Weights of a small GPT-style language model, trained from scratch on English Wikipedia.
Size: 8 layers, width 192, 3 heads of 64, MLP 768 squared ReLU, vocabulary 5727, 5.61M parameters.
Architecture: no biases in attention or MLP, embeddings untied during training, normalized queries and keys, some layers without attention, local attention windows, capped logits.
Training: a variant of Muon for these matrices, 153M tokens, 9327 steps.
Each number is 128 + 24 x the weight over its row's rms, rounded and kept within 0 to 255. Layers, rows and columns count from 0. Numbers have three digits each. The size before them is the row's rms in percent of the matrix's.

# layer 5 MLP down (transposed), 768x192, rms 0.0461, rows 49-121, columns 0-95
096:096117131145121128120158110138123104120153148095142100108112139117101105127074113114129134071067116127150140109185126125145132097134129138111118175150117133116146140154142104143159133099089095101115123103128146107082120094126136144173132121130137134160149160128127068140159119168087155120
104:143164144160174112117129120159130147178109130131167130109136101095140144132131124117140156108098099148137170151086127146141137127108151107121130126137109138123102104151152121101106111132131122137119126147135111131144156116128098071122141148111135142097174096144125140146131122159127127104
106:112091101124156113089112139141171155137143164163114131136122120095125082151148116097096106153109132128107122117199098121136125137133126083140166155106117140140098083144119127113118141109159133124149122165158105112124121142139120113065103098157133148129152133135135169141119158162110150142
107:113118131145113107142137137114123080123091093109133142141140094121140100144124145119147124114102135147101119144166147127126167083164166104112168167108140099118125127171142115162129140143127125131155139166165097135123135111114126107118149155143174113138102102163125143128144128140136121114
108:131101132137148191113121133106154184108096180167125125183147117136182093118128098109141115138122098094108106114172134115154084209116101128140140074114134126103131157128145132099136091160141150131152132122118110133141125135127103084121119134124133129116122132132150109131119161123128145162
103:125139104120144114081136099129131105140102125165127140092139150101107135121116125104095147110108161186132139132151143149112126140128127163136097116151114113135143134060095136131106104132105119111117117116106141167170123160130142095153138097110112116141159141139184123146118117190141131101
108:118166113123124151157122046138136103128146102145149148091135142140129095089113139142159149104141122110094133145125110147109114134124126148143162121140068166109142116112102110163104160145173135140119065130160108119118101108107161133133105151123152150114081144183115140122170132153133114143
101:153130150124129115110143100158141151118129145190159178122108131111112148075127107130134128136096111136127130089113140135153127116109138131126131110076113141124139157161110130159105102156124111111100161121121120118167143107135130172147096143144178093171174112122110110115138132095145114127
086:168130103129078198082147095145115137140142128146163121149118130146137149134109162166127092124129107096095088100100131146099105109106144088108131121095116135144141107137111137149146151159123096129098143177117158149159165106109124127138139119115144124133128141116126121156116094107122093141
108:098104145132149140096115158132139109159096102129114165128149152172137109123171093155107204122103159141106160116117157159166098139089113112094087169196180112111151120121116135079147138139138125147175139098147133119179083113130106143147145139137116109169148150138128106151114175121116126116
097:159112155124146101132160142113129105129117141127131150130143135082128148139133116061117123122119128154154105110048117127153116142150147106119155168152091139142146105137151103150141149115165121133114134104142096092123140134121089139125129144104146152129135090127175115126128157148124164097
093:148139125083123115133158116139140096124116136092177142098117100139167102106127138145131138143142104147093104128098152131163156117081140156155106145146107133147143136129144147099087099104099150172140119141086132108129122111124127091100083126099163136145119104137159133111099097157135120122
100:114106106115144141115144106158115111123163154108128118114114098141116092144117149152158173104088107134117145086101147120143066131083112146111099151103161154129114126101109143122111140133148093108121121125134144089170111117173082173107160125097134127152101115127142147144130126132145119169
107:097101129088096140122126112124111117134197119196140098112122134097126151120103129112095110140107150109114164159156113124093158186110138122129128099111122132117108145160134142138092116140172113110146150120128127125136153121124144126174101137127127117143146125154069101188160145096125157120
094:124135155114104123113093157173117149109109180150128152146123155135141122158138128108129131120169134129133124095172133147153163116102139091166125140154125092123138105167174138128127139131131130086158131121142109114146141108190132118139140112165108089189127140130136120141116138128164095130
095:106091086112122109119157097146147126105138111138121129138126154159129138126149089102127091129132143128141133087135135126074153131116099120080128157161152151105158158132119119152168122168137142123140116184118127152133155132110107164108119125146155107104139127131115149194121112097158118134
095:145134155108128141096098130138111167096163153131178116164135125103131115109141123144139107119171093182131164136174148111106098144106103132139150084108117109097105118139170119166087102078148144075087143133177133111154098135105132125136136156180108144155107114173114146159133127140121141121
090:141162128111150164137100118133098161140088130135135124145095136157177129144158102127123122120106099100119131154096148119095155108127159192096122136121109079133123163109079146100102120131110142136108104107145103148118089111121117146109154140108083146135117111110129165118167144093144093122
109:160116100130122140136149130101173111153130115158158152139115136122167094116166116175116107116138129125074116136147120110147087194109110163084123125120121143124180145151133101133116171156148095121126113150133119100130130101144122115143136090160114137137119101134151145153126096086184145167
108:121138137126098121190145137134143108105171089087123124084132135149126155138131131122112098127121138133118112134082132105133105084149108125156135106141151150063082104123143155154133112106084100141140103095103108107162080153158128117125085147171119118115148121103099119120118123156155122109
095:134110124085125099130113106156181101127115112124150104172126103158124129097105124155117121150077157147122129091130168143159158093123152159134119115117091133096125131120143132126160169116144122136124134105131132137160108111100090151102121120117148139147113106145138146106147155175069113147
116:136095104096180135137119121138125143093109152127128120142134118113128150117115160117130122138133122126133125135180120115148121150109142118139072123122165131103106125121146115165139142131107138126116118124136152137160108132138118135142126151115135130126137104155104116151147127158188120109
096:118146143083129107129152118133110138125119117154131143089163118120127105097073130164145155125138119121166112099097125173144149164127123127122148138144136148128141094149084170095148107120152097123130116117157147112132103114128116110150123134148096192167103130132079134103108152170102114072
098:095131144151164120112127131151118116121155102106144140151155127113106057129126155158128129123124096132146115145103133147128100132124179097166106093140142130146180163053110139161095129126122114127141137132123128119099195104132097150108135132092135145153123159156139168141147090100173098083
093:125101118123128093160153171123130066134131147112084154148172145100124108151109148136142128182118111098145104156106123111126111114096080139111165117158093139200144146127085085115130120143145126133166155178166108134108168130148147135104114124130103141162137156107127085130138126108121100133
079:095147103104179108107144098150108120102151096089118136099172133157153136124118082088167150132100168197106150117145141137125153117141134127111097114114105099136137109145125101136167134121140111130112106082101108145090123133107141124149113129111144134129113111127127135130128083098129130139
106:173114129111120114101112098180123144147136118124132183149117130141088102132134088124120131119092115170109110084159126142115114120077118137133088103145120141142094116113125128117125173114154109104127140137151113187148132150138105117157106110109083142122109162120146076110092128150121101089
096:094111097119104154187173122133114118137174137106193158127100110116118153084171080142151160122128098114151142122153152152096172153095171153138108157078156133091152158132115158135103144106119107123128136147120150075116117104106119098129127147100145146151141133102158133103112127142106121148
091:133105124111130146141130132151119120100117120079121133129071119122149115114132166133135136141125110135135145126084140132067140120111167125131143138149100159126142142146181152102102122098109121156108118087101144131123132129126158125107190126159130158098127154179104157150170141127191136086
089:082126165109111172139125130133134135084114116165124144135135083110129097139148160139108131148156136137133091061137093123110104091148157140103142135159103125117106157128145100150104097106151117124102139119133132121092132133137150131150139148125135156135146187156161130127145154114089139142
095:080089133125098118118127142141126102124133119126129148185132120141120144149092115135159100172109167168111097148170115170094129148079133120128161111085142152109122081159131094117104147154141112096136119119110124158118175118146139090166114094119098115150148145107121128139156140118124148162
099:133070092152097169155157178146133134052169157129109153145127160114145139091110124123115127125124131155114130098130098142138159118096118108147160128136147136130142109155136144130154091147146143108149144124188140125099140113190090181114154106140146094099124136156083136102103133136167128125
101:142072166150105122094154100100113127067120118131154108168126140101153163126127126143156153094104107177100157178158117091099140117104116134123102146102104130122138097102138113153144118105164114134149143160098125124074157091124096150123151125164096101154130167121114106108141150116133150139
096:111087161119101129121194114131124145125177133103118131151119107156110161109135153096134088169138124152118123124138112142092143132080140111097158113085138161127106132101115154156149133139093148124160104179181125113143128140128138108143136101140104088152132132097084126157096143144116126093
096:119148141095159120094164129126117135119132122113078169160103120135110134120122087154113154114129103157115147078157083126114105094099132166143174075132160124151154097144115144136100090146119099156165099135147123134086139086125110099141141177140113079128184125128132108130119117161062147159
089:106140118124145151158108117138141137124113089154144108107108100146130109117114176113132166132170163183185162088120174143096127091121176088149136151133117097139165048145114146148097078109122112132141125147140128115124132129170135129109141149127150113112086103139091120096161111097125113125
098:115113105118170106163143174182123155115108129122158119157098116125126096103122127108108135147118106188149143122150143102131138106098142119128105144158115155083113121073160123102166146138128124133114114133137095149161185127132124142150137121111165135177161156110080141137106149105118097130
112:126124130116126112156091141127160202087136122178126103110169145116119116157118119098084132124094121066151124134117115114103158128125134129116152153146162147112140094139087155128143110108129129125131127099134087142125107127110145190103145137092155107114166135121158095090135151143116129135
097:103134107119120110156144138142117135155106143143139141162140107151127186133107159128123141102113162148108154093101147126145126094114125101161102073164130109138122121109148137200088160127137154123085135130155102131164121124148144079112112140147135084166137140121145123128131142155140133071
088:154098130109163114136098146092089163101104125104144106114130108114167122176173090194110117141122151123126118099073125121117163113106130095139123142145127181116104132140105142083141128116134140145118128124131106123150162107121089116152080115126110139089133156110148116128122142156124148169
093:099174059136140142137130100123172076108137100128093139139108070172154139113126160146137119149116123127132167099154120102153151104123132116149149120139119128155122126099121143124124165096165129121072106105096120132113095144116100144088119136104123113113100129164100127128134119146172155102
102:179119133096126140108148130117115117107099123185171126131161135144141130145093115138094151106145115148132116113114121126151146165115072124128101172123129091148131135143137135138156068076144088122091133114099066112113112145143129103089098124114097130144154105139118147133139142082120109145
096:101098096117162109085111158113186118128160129136135145107112124119146132142138092097154151151118131148140152149139109144105167087137131111133122188129116131147139116104132116160158170109151151114098162144161108087122077121146090095127184118128109162174082111144167147128102144120129125159
106:109106152138089120115152105117150122109172104126182113094129135138103141101150133112092149141152064129173170139179155066159115129135117128172139128133116148100119150120145136129099154122113095121113154105105168173131169121151120123133122098111111112136122116147121120165120153092139150104
105:128106155134158120131127135124106134103111081149110110117142152144075112119149134135126141077160156145129151139147109151134128134128113095116112123116145072107099171118138106134087087153157150144042104129154151119109079097089144146132123152117116079128102143129121108157108123119151128124
091:116158125113106172125096099113122118103137119138132119162152109154115121120102111116156132119129141079103103124220145131157128146114149147102137192137171144107120134116123138127094184099131091086169092137142115145170130155121142127072137109148110109152102128159154104159122143104145142133
098:123153181154130117117150145149121165088170107101129042106115119146113103113146127128163127155142155114131152138131087173119141169116134149146173153154112148142128088103127120113138096155164112105162141087153113150141097136158137096155160116102135122162096124098132137124155120106106126112
103:126119152155115174127133114149074129121145155148127160169153119130141119158183100109155177135133144145106156125164110121094122080145129133141093096144109171117104129157123126137155116092135093130074127134129136132051139114146129139088130138125103133139086128115096138144145131127137116111
101:146097153163139124143177113102132139131122093107117076118160163162135102137108118131102139138105134105102132124114110104137109128106153168099132137116041098145140129108162101181106134148154129151107112168137135155203111114157138101112130110151107122119142087169107182115143110151122119124
102:108140110094071109110111150135121171137166105146140140143098154111107134136101136112146150131157101140131108108138116159081103150148165120106133108147105103127121125138138191089089119132099090097132156091145130144156090168106125133125130128115145146111134128142103108117121192164119057182
104:109163126115135144144068110161145100098144135108153090111133114131130118148143153170120142132102113150121136128101127134185106147138132120186095139115132098129123072125125141097091130121152152122128176122113096095107086187113127124145144180066115120102114105142151092134107107130141140138
092:136163142113159108088166130103127123076139156120117113134130122099161099137113117143093120120143109123130135099173139177089122195181133079115111142159121114144086100103114090158109090136112165158169141104146138151147150091152107152141189136143086161158148138115074109124128117132154174144
106:149136134132163092132132105143166116177131114073141169115125126149121147168099163112095090158145107138145143148112132108101127110046142142132145096134097161187107128129144095176102107133127133150150121119145119107126114104145136128109086109144087130114117149101141085133177115111129163130
093:133173138136144112143141108127091118126141139132153116119105152117104098110146132121138137142118136139154114104149085161145162104124140129094120108138099127129097157108196126109143132170151091129119103140122126146112145120122108127130165176099116164107108142080141101130169091177133114100
100:129116189120121112117120131119137142105130092132133064139149131100141123144127085123135148123144162139173134139153112102139125172134091085112082128120127093135176099126105120118096092139085152126116085148142139143087133112137138121165110092157151099111101146105114102149113156107138111099
096:132126106136131127145124122141091127134124117117161103080182146100114115136127127127151106165135173094130147159102154109134105153115147186103133101117143107124161141152105125176092132108128155133130111096125148132127141115138119126188129154120103130134098115102094070125110148156157119153
106:104123154118144142125123114129168123151115141117128113131180129155141135101105122166138125114162141124081114133143134116105130121131096130133146103122111159211094119123100077135073113139119108123160095169161134151087158138148147165112120118092099143130183125135160115163154166116124134110
107:118089119105120161082144151145149154139105132114170171127152174120123148185132194142147107135160148073145143110121119120142147096099162144095161133143161129142127162147110153103122117120097167097140166121146137150129130149118124177118129137107109124111126103108127208111131110121087140157
099:121180152130131155128075116181101125110115144124138116087127127149097106130058126142140123078152123157122147122095111177177106168144131150145107067129121132124121120134134125124145146154164102139131144114108118126113104103117117158161136161160100128107113088169150099124129151107087128123
103:109129134098154120091095121115155106174129142133118131171142146083114078106133113136082124108083144125170134151118121140119153138120125096150168055095097106157128112131097125116127103130134123134160114120133117130087151113109157099133120158137132123163146127162144136102110133118153155160
093:129113124103099141173123094142132157145152129119060145134167136146130136114133161130155149128169066103188133141114115177140152139124103104152161156153176185146155132099104107158136121117127116104128161120131155126141118125131134148113119143112155175105138111145161134109146146143158122095
094:129132105119134116095151097095160124122159146149112158150141133166154145145160115089116111153136099113168159138131082139109124086109070176122135135126156130127146121092117111162130153138151128110140094136141184129096148071115127090137134061168128110100141107130164135126181110147126144159
094:121119175084112103139150117120155168162097159109155123157095090070103103146163114131102103104141123078137095171161117157107121145148117131140107141154114112133123146124072155140156137162151129140125119166130126135086139146106126108150129102134137151126167104137109145130072122085121165143
092:109139162088161121150133147111153136118128111124123157148101125143133117134125152116110154148146170104109132155196133104114094160078108171101147120109119131125124127123135172193168124126095162159164147108143101110099119110109137106115100113153124116092147132112120163112149130144124105175
089:103066142120161143110092151105187112146115119178162128118137123117134165114151125143104126115129107107126169137120109175104134106112133181098129172129091091123133171088097125112112138125133143085092180141130131138103110145123122140132131155112163113148126133142145097101126121129172133114
089:132123131120097111127137131178087155086149157204121114117151151115145112112126167135089179139108155155119155098146116124109156121152082161084120117144133117102161161143121092155138109122098079102127093128144113154119130137136127153122109127150144135084135130113166113111168140150161133107
099:126112125148126191114109141129103105118162112120101129132172121161143141117123119136106166096152188094114131123090115111183118113138136133140156094148093143086122119114133103103090093133113130097133101164117174126121143147175173163058104124151143112128142111102131107121124095122139146127
103:094126090116136141108097135160104154149127127114094154107121121127093143128122098136155098107135123102164136185135086089121107125132107129122165147112108104117136129158120123129143165162093127125121114118136130151108149130183130139135153091133128111121120116153137127113148119123149147136
098:151117116117116120105139098153135115126145100136121138139170097104153117140146097128149117103124096121119158150163117094143151108147113103113105089067131120114122080114107135157133124148120112145065128111108112120100128162130103139129100098120078075124067101070151110120162145107150120147
114:140086132118117140129116082120115126096156156140152143107122086147105155099151142138116147110129141133114126149137136109134160135106099154141127184124137115123133099115121114143161125111158151130114108109145157105104126109098133136121169122139140139074145102092169129156145079117131087126
104:123145127119108104163160130087092085126136129113096125098087140127137090075132155147124111128129117130159125123140103125121133104186124153121162113085148123104103069076175099166159129149120122144163105156117090121099181120133108128111125151124094100133135088141140156131083142148144148100
084:101125161122111179121104131079131136101102108121115147118118143144189128162133119148136133113111102089113103124167104165155119128127122126152120104154138153141151114146120107127181135165138133164117120106135123148083063118128148092147136174107166161139120140139170138107097134140106150122
106:146166146122147100102124148160116157140110130174111126164123083108153202104141128175133135071111107122105131126099130135136135119173109111093097129126135128121126123116108096072118115146130152158121135116137116148107145137130147104105141108093111131091125113132128101153130138116123150176
# layer 5 MLP up, 768x192, rms 0.13, rows 50-121, columns 0-95
099:119166104116137144148111140124132108131089092150102112109096115137105167127143151151155136138110142131146098136112108107131115074122125115123168142137123126141130154168152124137157148153150111147114127123165130158130160125130108134131134100161153208165153156145075155149093148141132117137
081:186149133092122153126133122108132119125155115112085155132123107112125100101087146105083142117120136166185138116105130141111117104109103126142124135086119129109138159119140148135118130135143149154109130150115122131182109081110133173164132119117120101158133149123117137097145136083121108177
097:101169099101086173142129108120127096123127153100105126179136115145113107134127132161136137170120120128163144126177158132136165143136090109083135122143113141123141106144182137110113149108139133145114144136149117095120101141145149160160146169094127128129109112113106134120132154164143098086
099:114118143127096118121152147090122111149135122139156139146103149164131136153120147145082111128168080113151129149133092119084153166121126116138162148087130151074123143153173150114142166118134097137162126121162140161137166140134127084203153107141165119092132143082149113111123133146113133118
098:120142099146141099133089134100156122128112125103155112104147147155124112130137147108102089154159136085097165113133101099146131122120113091075108144146122148147144108127119170132103122190098191102104151142107116103119130135125109131134064098185149123174153146141103119112119150171096171133
098:102122090114147103133141130100176125164153143139165142107155100126131127134120152121144150141077112140161128115150122093153110148140173114135125147103139103098113142137140145132158183164168121157109098115170116126138108098137178160084149145152119125138123120155106151143103063143144097131
101:095121110151119131131099105094156108125191096158147093154136166086081119115134154147120138108082142116107132121139132139138172141148180125147126156140184129137133091170158131131135143160113136149156111123101168119127153139093182149112132129102147119096097127170118144106155085090120148120
103:201101142140095100167132152118176108172146128093124112186161103100096141166124086093120134141126126106145164143120135124133117123101140169121124161114111144142092131091113094131106169131132114130120133139146150135104131118131156137105126125127113135155129122184125141101182126151120151128
099:110145142162107147101114137117153151124099112134094119136112155095110109165166139157164152091166108098109123138098112126112085111132092151131090131138127129137144110146118127112116105087196126135177143137132117136104107120123154154088163128175153130153172116150079115180142130101200142124
098:117115105144134158098112112088163130123105095120119155188139086106100130145127112102109100138090143132114170153181127124095142104142138150087143136138193140125100166151146123110138115138142112128148111113161133148117139116138174116109084149134133134159119106142119107175149127115160088122
112:127154071146103107112113082153141104097100113135091153177130137100132111115136155069100160127159146107157107144174152125118112082159140112155112113147099151100094136120072135114111162081135088126173128157119140150051144124150138132115151153152100120086160147153138114101109117127151120130
089:122132160131140124120140098108181183121164071101141107144162137115150111140122141139117101097119072166127102157131100129117158128134126110148078162144119114145144181118148134128125113104100133118064116138124117116107148100141105123146114087130156118126118110110124102145127126107133145115
105:173118158075142084168140156128177119171114164087138200164123143161150138120090126125118157142101103137120142158118134126141139107134125122152156146102142127174104108120120170142082121140132132111141138137102120142138146146173110140135154169149149107128067095115114133107116134139121158140
101:178143100119124130116131123113096124121103124142124099057138166162097120094134100108129091128104145077133146139153098148145186163121150155139142146205102129140135127118131146153156101123126110140100140163099138147127117152113134114159125161136126111105125123107118121115086137148186092095
105:124131134130148128181162138137140120123138169118102123195102124159130138128117112134107167147140151148127092096112105125129147126134094071136099143095081139099174149121130119106175155108141181109127120122151129134129109138153133138134075141153149167141165128112156150141089098097147123157
095:146176081113142142076143138116150133124138098081124118141132156126114109128123107167125144124158111125135129134102144080090111108155138121088130133115177136111099145124156166081097132108139111138085090140119151123101138148164139120119129108102126145112135126124145148120162111104096114087
095:132128122187113132129108133120105148149120162157114114101139090159126145121102130127085141102089093139124108116092096139122140128168114133131096193121144133140087115175179108148129159152151143094110133110116154171140130121130099155167085162126105121121136153143160108090144124121137120134
097:134085105159088117079092099146088129115122128113151119149116123161162141122099097133120140107110129150124153103105140168127129138124128150124149098116124134169158145148143148095147140051098146122151117142118105139142129103137125110101123130099139154126157114124171132137106177144101112091
076:135087140095178134045159087100078150147104145124127140161147137094104119129140094103152110149146093132112131126129116126126176178115109131117123123111098133169135106116109075117119132175146141116096115142172123125092122098121132097149132126130110135160183113135140134130120146108120165132
098:079125107113114123132138142077157171131100109113082139097129110145105159133141150160124082143126164182120109111124128124098146186155154148104101124171127134117138130137126128086137085094141107151097128156125150112136153198139099144113110119149160143105136150108148134153087108137131103141
079:132155149122139120168155100100136090123118122105156111161125167128106084179130095119130148163123171147102091133134098101096150116126121142136147115135126141099140112134186096089083107147067131116119121089114140110150127120128119109094165083155115083151157143154099120109097073122115136125
101:177127140089118131107120143147129122151137137139145130120122117094137130131128154162090086178119115130097118102129120123151147150133131151125135166114097152154174101141127120175115123097119122157090129173148124116133146175134101127152140130146141140119132093142069145133087115123095134115
094:128131107113139137154127136149117168136095143127162123139132112118130114112120077167171111101091129120123113122119083143113189120103139129151087119149106109122125176140138186081176156153173127139098108096108098126137136139114142125132146090105147150138088148138102129133184172142142157168
095:124075163140131160096105140165083142139100123116146141108127123127108201113148156145137113123105110104147151106135098135115121105088124109134124126120139147170146136098105128102132133141114096160117135121106145154138107161152141148166118127103114127076087113120123151091148132142125171114
097:133097133127110085137137127118058141125111125096129109104184105117132130149110109138160133101126145085138163128097146132072108100150153143126087127126070117125127127118110096111131133142106130133155116085073109151080132156119124139122128164140101101129101159141112119091137115146083122124
092:137147118146122118118114154130165132135086099086152143157135175122066132154113120139176117106138129103114210082124099138173123142169100153130119129110143109121116147169121108117148095099131093093130124141099120165141106148161093109126071104118169111129168108128116142139091075122084161129
102:136129134136126143138128158108125108108128158124128112081161130140103142169121149126142124141149117158087138147137151141166198133109160123130090121124107118125086096150145110107141084127154182080099111140131137101113113136151089108117147153088128121111152144132096138123185133132110137143
109:111146121124114111133147155070142124114110130119102135106124127110105118163107160169109124149155129179150092133115125137131125162132130113131159137153131117133143093123067122143109131133130159144167071128128088131104173151119132139176116154119133126157137158121129063123081103143145146148
103:115105100145105125136117150133151104118124152133110090134128182157109130093087117153145100128127145172124131125169129119106123133143151100142160138139177126157156094148124149127121074153130169148154129100135113175168109162078110093141150114174105126151113130113043134110095145111118162080
092:105144115103132134141122092174106154134150141193112111150083112122097133119101167178112135133135163108189123115136141115141112149141122169118098141120122118129082135130125131165141097135136153100084093161138095170105142136082132101144129208123105139114151094160124140116154099091129107162
103:141139133163087121142110129124120093141142153135103097126135145117142120154157126152150132173130148170117108145128149107176129118114084106171201138116101139116112127106115141167143133104137103097130087102141112131135114154157103142108114131113106157133127147149095126092125099107105123148
106:155134104140121153144130166088135111117138151134141103079136125114109139185129156117154061163129119124125150116122165144115136129101115122126121137111079110113113120107111172123143108139160113127132136137152115148168133190102148158138112105183133138114139094151156163070150113129147166143
098:139144149085144090144179123114140155146139115126126112126137096110163126107147123121130078108136105119109164103118133145125136130111113136145165144100119129142105113161151127136143117134107132155096134091137074155129149122159097098069138135160122093121143115151120149141117147143140150143
105:150151129119105097088148095112099123131106183092131094113095152127144163138132161098148119134091129105118107200103135126123135097132111101117129125129115114136182122110139095142105113106131127163129136149109202075105135144136125136120134118086077091149113150102166109115086161110114148130
099:125131132159190098146145162119124163139128111110142128113091131111120114151131153124125131086127176118182099127132153164114107129136105067118115161101116146115133173127143174095141182108152103132118099098126126152106110122142106118100157109114092142091130115092122100130144153123143126136
093:118155134165157160157104174114124150129128127098120114102108113131154099149127096079104141143138115146165142166141084128126106073122122130101150126099153120159140134121154120156077141149152158126089122115105113131133124111106154120131155144124127092112116118131137161129145187143148166074
099:112118125166120145148101090068105132145078118124150137149112113166156096124109112113085196144113155138112139129171146121104142113171118135171119101107127125127122093132104135142111117156124086096154132145077169134152110163106143092169116129122166098110164107130106097135126139106119062195
094:120133134156142128108084167105122113168107147128144102130157088112156184144105117137137081151119145154115116197156140134160133146145143135170159100176113103126116130155130119092178134118122162115109139139141137096110122136135118125160106095137142123160088156106126104163129103137135073104
108:131132119091085133153087113130145181129121131141091121122162154114135146119140116121145152127125126109111115161090139118125160119067135126135155144117097111137149153106085121126135128124144146129123134136136157133122118083124179113112122141147112119099133166059131149115107137118123133078
101:139147133122143139085127177085142145185117105176149138110134137124067126114147113168122101154122109104157132125138153107103149162158121137109113140205102149128136128134115139076119153113138172133106163155147125159134138129125131139162119104164108143124136134096151087124139163126088148161
100:142155126133090124095141127098116130091122183141172102148129099134131150083110138140116129157149153117113075167121114111109116127154159140146129090123152140114141100139159138105086101134127132162112099167131132145136090107143161083142138086124143118126126109146111124135119111147140166144
104:152114088129148095121122118180167094131158137140077101112090098176095118145157151147094095131121130133087090121095141090122119138124184129147101138122119102114122114127143116122127101116108082122137126132116088164159127132101126147139116105118134122090135149130058105129110155178104114140
097:122145118116108124109110084156131133080114119155112117142089107133144143154113092118115143152116164145138175135142120149160140140107113133124122128104137146088122194164145124077182138138174131178097164179130098136119107152080139096143128115123165127104093154115116108141137131183080154093
097:141099151129070127131097139147111071118141085140137101136139172129101146104119121122104084088095110127124129126078127096174087137129162135122106118123131145078127115132138124082116144143120136103146137132118150108135110141128113094112058169159101125114156117111103141096127166144144082118
097:144167111110109132121134152129150107139127153137141081134121079159141102155175128130129092139079116096151152157132087174133087099126123174141092164147089099140080130118114146132127153119087151120122139154123111091144108131132124120147175163131111123133133102090113149166121106129138109124
098:148137106107174126120163110117170141120118165132153099107126110132154099092088134130091127150141155104093127164154165129145090152143132100114081130116152131102130139121123136143133169149108185131112122148090144134132157119139104124097133122137093117132147092068120137122120133133181080110
100:109166113126118116089167143153119157165144148125124155117130123134121158177122071159137161105134151110151101164118156154135076127086073170103114121147098104098123171118101135094137123179139155137123155163059151097111129139108123094152164135121146121114104145147114134146125109106145133109
094:136124091105138108118114073130077111081102128194121127085133132124134124159134147121120081167101146103118121155144125137104145120108145132164159116120134126153118090141105105132123106125163112128107168131121068130129122126157150144110129115120129075114070165131144113107117128116095119140
102:162146116117105150114109094138137113128107149116095143139109102121112133114075129160136106112116172111121116153141148105164130103098076127143111153122133101140099126122151098127159128126140136134131104195128121151179165132124092128094093132118132110153188150121102133136154079126148163134
109:076144181125112098130156113112121109203118140094151143121142133126119137187087127134142123119138169118073132109100114140111131163177113130118100112156089137119096158128138119114180154097146118107123152136121133114102103123141103137142128157130116139113142132145124127135135145122141156163
096:138163137137128130145129170131117110186169107086136139111146116093097161144117091137133128137160157117115144076115146135117100126143124155131120128103110110134112141126100126116130156125121145098096125178140106111098170132146164075147139148098148159096111161134123138128142125090138150145
093:136142154120096121127134126149155120151111184050122150137131140160116147123150152148090123135103110117136126089099160138137174137127094084177095160159155157107112136106110131134178137133153086144101178115128149128128101147143162113055100111134140131107133124189169170124139118137138165103
092:085134120112097118100130159091142105101112112111168086123112125132153126154149159121099101149116155114113134134087142097109137154118141130144136096143125116149193122116113170117145096087108109129147066122158174116127144115107117126114110102110132142115172083083153100106110150109149136158
102:139191116174137130144127119148108184119115105143157181148104118168161148099105119145100158124084111145112109081122137105139133120123119162128155144137098169150161123144141159104092130178130143148109147140126124132141155144178129145116159119143171184098071120151132138128090108147149160139
096:149117150081148146091176106185140120178115109106142133153102123113174175097105131173093129073124127125136095143158129124096113117144144162166153115140144130142138121171112159172146152137134140094136153105158127097144108073089112105081129085097117150100152119133149124149136073117116130126
095:140130158114110104118165100140124100153151108140112144127123155101121115131128159132079159089100112136142172143125142161130097145162102114195147137134132111174156092111147122119158126141141114109097123112125053139097063111094146099126110126140067122103108159099126102119092131129165108148
106:146122124166086123118177115114148149132129165129155138146183138090127142105097129150135143144138136113174148151072165126155100128085097099122102112133109148122089110112163112117130142129106108120124152092113123125110138097113141111123135138123110117097150133102105108122116102162101115102
089:087128112159117115089122150123123118174164130076179163166136168138119122169172100141158133175141093148124131133135132083135116112140106145124153148162114125143100143121131159114089101077148143140091089116148121136128127145176142098153132100091130127164164163094160132101135119137097131141
110:113118124181119146145154143126160115129157115122118127085101162170136111143095130125121144136099148126164100104128153131124083129104151140134136164157119124163121119117104144129090167120116109109112140115108159117161102195154128114140156092178133155160138129116115108124142128082101161155
096:124143139168119099102139110108117150105118131119150118119183133102094170136124162112086139136103101157115116140163147109101078110134111126121109098140155108130139157095170142112099143142096140165166125127153136196124137154126130127139162102148135089102160128134171136110101112075147108126
107:162142128097118085079137131158122152169113161125167079046113122154113137140137163115127143094140127134105120098125143098138109103111138113120184178130096156133141139120127130132089154139110138131100158192127142114144095130115123151121121105125115132141119112139149124111088175105149123121
090:170170141136121164103070124100188111167110110123094117135142123117166124100126100129105140167113127112132123101143128137129123096118133136101138156139137159117134135093147122108113119110121115170136131114142132124157160146163114141151144136132098167169068135142138118118122140117115149130
088:073137123076105148102145129097128167157135109193110109136141103148151109157190125131122142113083102142160116132148126118140129122121172111153142180108113114136099102110147158166140104150125096136107155119115125162100111140176130119113123134135123103151101108123114132192085108082119132113
110:127130125094091122105145115109153148124158166121100147124185144108116140122095124150089154139156114139154138141109096090125137126129117140120122134137061121079149139130176141131131138085095104119130095146135135121141123097094158118163131135130105124144099134157168130118114066102113066138
108:167139154145119159159152123105136103109076134133135134121117129109124120114124155149130151134097127122114127131121164141121169129151122100182168121126082106107173165115142140112140084140127081138127114136118120166170118144125140111119093121140095149166103113122110123113155127082106089115
094:158154163136125115174127136098087136091147088129153080141097179108095131161135130097150134152110091128130124082109158101134128127135148142144081095087127104113161112147115149112152134167146125135107082126116097165134109132133081131151160144105117126115105111160142074158112175088132101133
106:141117109152129095155078082151165118084147132124106129119123084123131088115079128103147099173144092077125166136113154129121120129161091108151133172117131144135085141130109136138094155120119131116083153135146156169106098128101135134140102136081109129167096110076107114121149105133117080109
089:150137125143119141113130133125095110122128143106105104103131137073140079139111103108114115120090135124183121159131117157090176096100141102126101142129137147098123121124133080072115153144115153142160105122111121125133175131185134151120158173116110099128133121121154094107118150122127175130
103:101108121211117101131124128145146123142125123121104131114137179139124153131124153130151118145125150126107138141099132161133150121116118146056132113123081131150127104131145157148141089152159123081096124135081144089176127120108160137153119092123141126116108126116165127118080122123109161116
113:108129144154093134068124123098106126089156125084124082075138104097158126138132153154116123144115116108101096138085072148136133098150109100138133122090137148088138080131149124138157136144074109148187119126111148137142125154167113105130150127163129078133151096117165181141129125160140136125
107:117109125102127118124117156105144099112112117151159148145142114114122137145125123136111153053107148095159141177083100103138134110135116143108108134103144085160070176134082099145108130103153117110090111133154143133159085147122148158174137128129108143117194122114127155149116111083136097148
103:137123144146148119130094124100124129127079107160146111134087087159128126070100113098140099145163127177126169165124127151188141100129086111136142105116058077111127093147108128098116131139153099153159150092072150070141122140093129118091138141123127101156143123112144129144112152119157139110